{
  "hidden_size": 128,
  "hidden_act": "tanh_gelu",
  "norm_eps": 1e-06,
  "attn_scale": 0.177,
  "learning_rate": 0.00171,
  "beta1": 0.95,
  "weight_decay": 0.093,
  "lr_head": 0.00597,
  "train_tokens": 92960000,
  "max_steps": 11348
}
Each number is 128 + 32 x the weight over its row's rms, rounded and kept within 0 to 255. Layers, rows and columns count from 0. Numbers have three digits each. The size before them is the row's rms in percent of the matrix's.

# layer 5 attention value, 128x128, rms 0.0698, rows 108-127, columns 0-127
102:187172082149121114090119134141103137148076113124051155130142117163108144112122105095077158152177128132110172127157171149181069164125016149128115115107076084155154107149099119159146128055117098138149114096128135078124173138103116100149167114139145141099202115188113162128139147116183131168175126120109128112133145106161103080047104105103155092177129111070131132104101128109158089171127
089:115108069077180159111157179135079153150105186116139103126125148077124124117150085189109121145177118204117092177125092128134132079082115112109097117183163144153133093141159110099133098117138088075140079146091087180133118098135120147080162104132147147163117208105108115121157146118087087134081086095192106171131145115162128156121089079136084084150133173193103147151091142137176096096113
092:079078105132195114070145163148090141119137119128118137159146104129122128127135120186109141175156133202123115173055164152186067125103158118109085161134134137144189146171133099093141132064121076096132147192080080195119116112127131129042139124178085132105191196069143138100132138063127117103104121158121088130148159117142124131129131147116089133156134128174157104158114113104083140125093
108:139177107162116153138124121141135094110122176071105145118135094127103131107170099063148209200086134116154101084113105078208090172154084111186125115114120125133097122133160190090143106071097100129150098118148098073156143186089131087103157108125085147179127114100123129141159112108105180127125123134155144113088152095125075160080091183115163136130094091091134183121119082180121141177162
092:120103158078116085162122107124119156141095123167144086123129146147151119089059165153133093101178113076169171137139131175057130085151089090174158147128144150109125079144110083146147123129171174180147134106110189185118118125102135136135142144172112160119111138069133142113123152129076087127171123152124124136127124116025079072136160127124104098131217159119084133106160148158159075193173
084:113123169144154121138095143129096135158184164131167140135150133106144112108072126129148103098093111201139158098182078087163174134125151174097142115131171112143120165131104076113104096078129134047096111130082093197143121085123096121125069174163181172119107140146148135096074151149146102133198095156157130160124127157093109161099101103090103081101223124138121125174083149121166065137127
101:130148193158146140153075132126088163122140140146148090120123110126080085150111148113123114097089142123126146153138106121180129105101205136152182150167158134146096168108089042111094168140148132076121135091103217139146072178106146102147098145021136123117126122157061147075148127126178125158131133145081154170143141124099159097140135097072140135128153167138162140083125099124126060189127
091:130122156171152125150090164141096122152114141063112077127089179132161124104111124132147145142096143134075158182137107138121126064120155132182109111153067118157140093103097144099113110204176135080133122090102195128135132155089144119148150132089087138178118155103085183074138138043124074084112123135107107151102104088184145120154180142093139125072178114183150124101129083143168118188178
106:109102118123146154162110183121135142108124186073146025099109129113045137159134122072122161128131118083127145165120210154080130160114141132151089106097151139130096120146164148183142179182145152196146109112179152095133141137111145175108112141142087101085178094114090071157128116100128136155104135190156130104127142075099098116117182108170122161189121113076103119094113114120152185163149
100:109130092079131099149143080129151135092129060187116161164140084143145132117131154201134154164130132176129103176103144136132083111133105122127142148124158110127075119128122130130168123106096075155157129108142107163117115189138132139152073088154140167048190079088181178138075121108126165135106131122080115134123149185200101093090072140145089143138108162077175125071137128178066098077143
085:126144094105142121104118174110129156144072123168188104134097122139084152185100068150104169097091124144133079115145094112111207137126168138127121112148130160118169085108132049121162089201125167116142131134132187117117126116116142187108095141161146178166143121054164111117138135138146075132131110081148120152086080151190162194162098106127131116141143104102038143157145154137151059091128
086:135112160162174111068107122128110136137126130134146178137094128150121127206112110115099167132106144178133075116121090122129151102111170137047134134123078142156201171091119092144131115180118148073098100127129149137119121067139104150167104163108120130105171152117133103103155150101203077147137139074051092144124125155212176154168151140110103099095103079118111108167124154108078185067083
093:119113100132150142136099139123163213170190188089096103094117126068118126140109086097139128131118123135124075146142135143141124111090160194165123083117156136106059090168191177099146096143095111132101152149112064056117129134112149162125114112195121127134118113169123133130110148135137114176113084101158121130117137104203122130088063073128157154095142088096097169166076067102173076104138
085:122183153106137115092114154131092123145144110146112184117091124158154118097111090180136101143098119130115124122105108126134131127082123160087118138143098150146206177136096084040088107088132124098119115109126070132126134056139056112090154147131168089129111186132107137135150152101146122078164113132138129133147107185205174195205129127076112099114163118223117138169092127099146127095072
104:121170115164087152066147113130137078150150064114112102072134127140215132150103141098120134145172128153088149128140111114138210110134121127103103130156065090049125163091155160159183165135090136197144175158161102071118137112139138129151171113181104104146095086120181114128185118146181134112097132168151094091098139081131171127193146160152127165150120088126093135104132099151163143147076
102:103110149073135091107156159141092130142116171152133213145160138117110111136195179103128139147101126179130132217040110115129117121126162123171146154092132125134119119163199094116095112117092125172131145208046114132113124112119146105060119087108108114142189128080113142131138110165102139142089123203157128074153139170031129082120074128123128124149109101125135143144126126130094129139151
101:130167115141132133238177168131105116126088127102119109161114135144103146130132182140131098131121142116101175155103074155079145131126142148164142118064048119157092138122139125123090126118137101080134170153061146139121148161152126119124159114059132081125119112076128181085072104115102088134106136148164172080164095153076154113117145175105119128107070146126172110114198143059083193100149
094:076088128091139155152060104119134160098174116036194104112136084137055138101136117228142130113129145093151156109146143087107125147120137100138116114140147160172124165129094131122132217083139076148175063139137145127108085110116117166084083090126065123146169177177136098116069099076151132109120108160080108175136134134166106121161139126142146144145147160124183100110103138111159125106136
091:103103173184114122199057071100150141102166116139104194131133096119215105153114168153127129153137120119149151066151140085119178098175173147083140122122160123095126165077092131083157117135154142116133079061138203123068075155196128094208111133118148124143111098151127172143140113122181172113151134129091150119111144151116148085141111071140103156091097163143141140122162116159123125121111
086:137157186163086120171115114122137086060079117130107143125143122142178119110070095111140137199199114099123192125090146157108120159159094062159167153129114090066081149138120139103058158102176080174135165125140141131123126106120148129077152169089122166119135087143183170157130103122126078112157129154121110140107140111085157140121154151135114158126089122149185138087135086188110090214153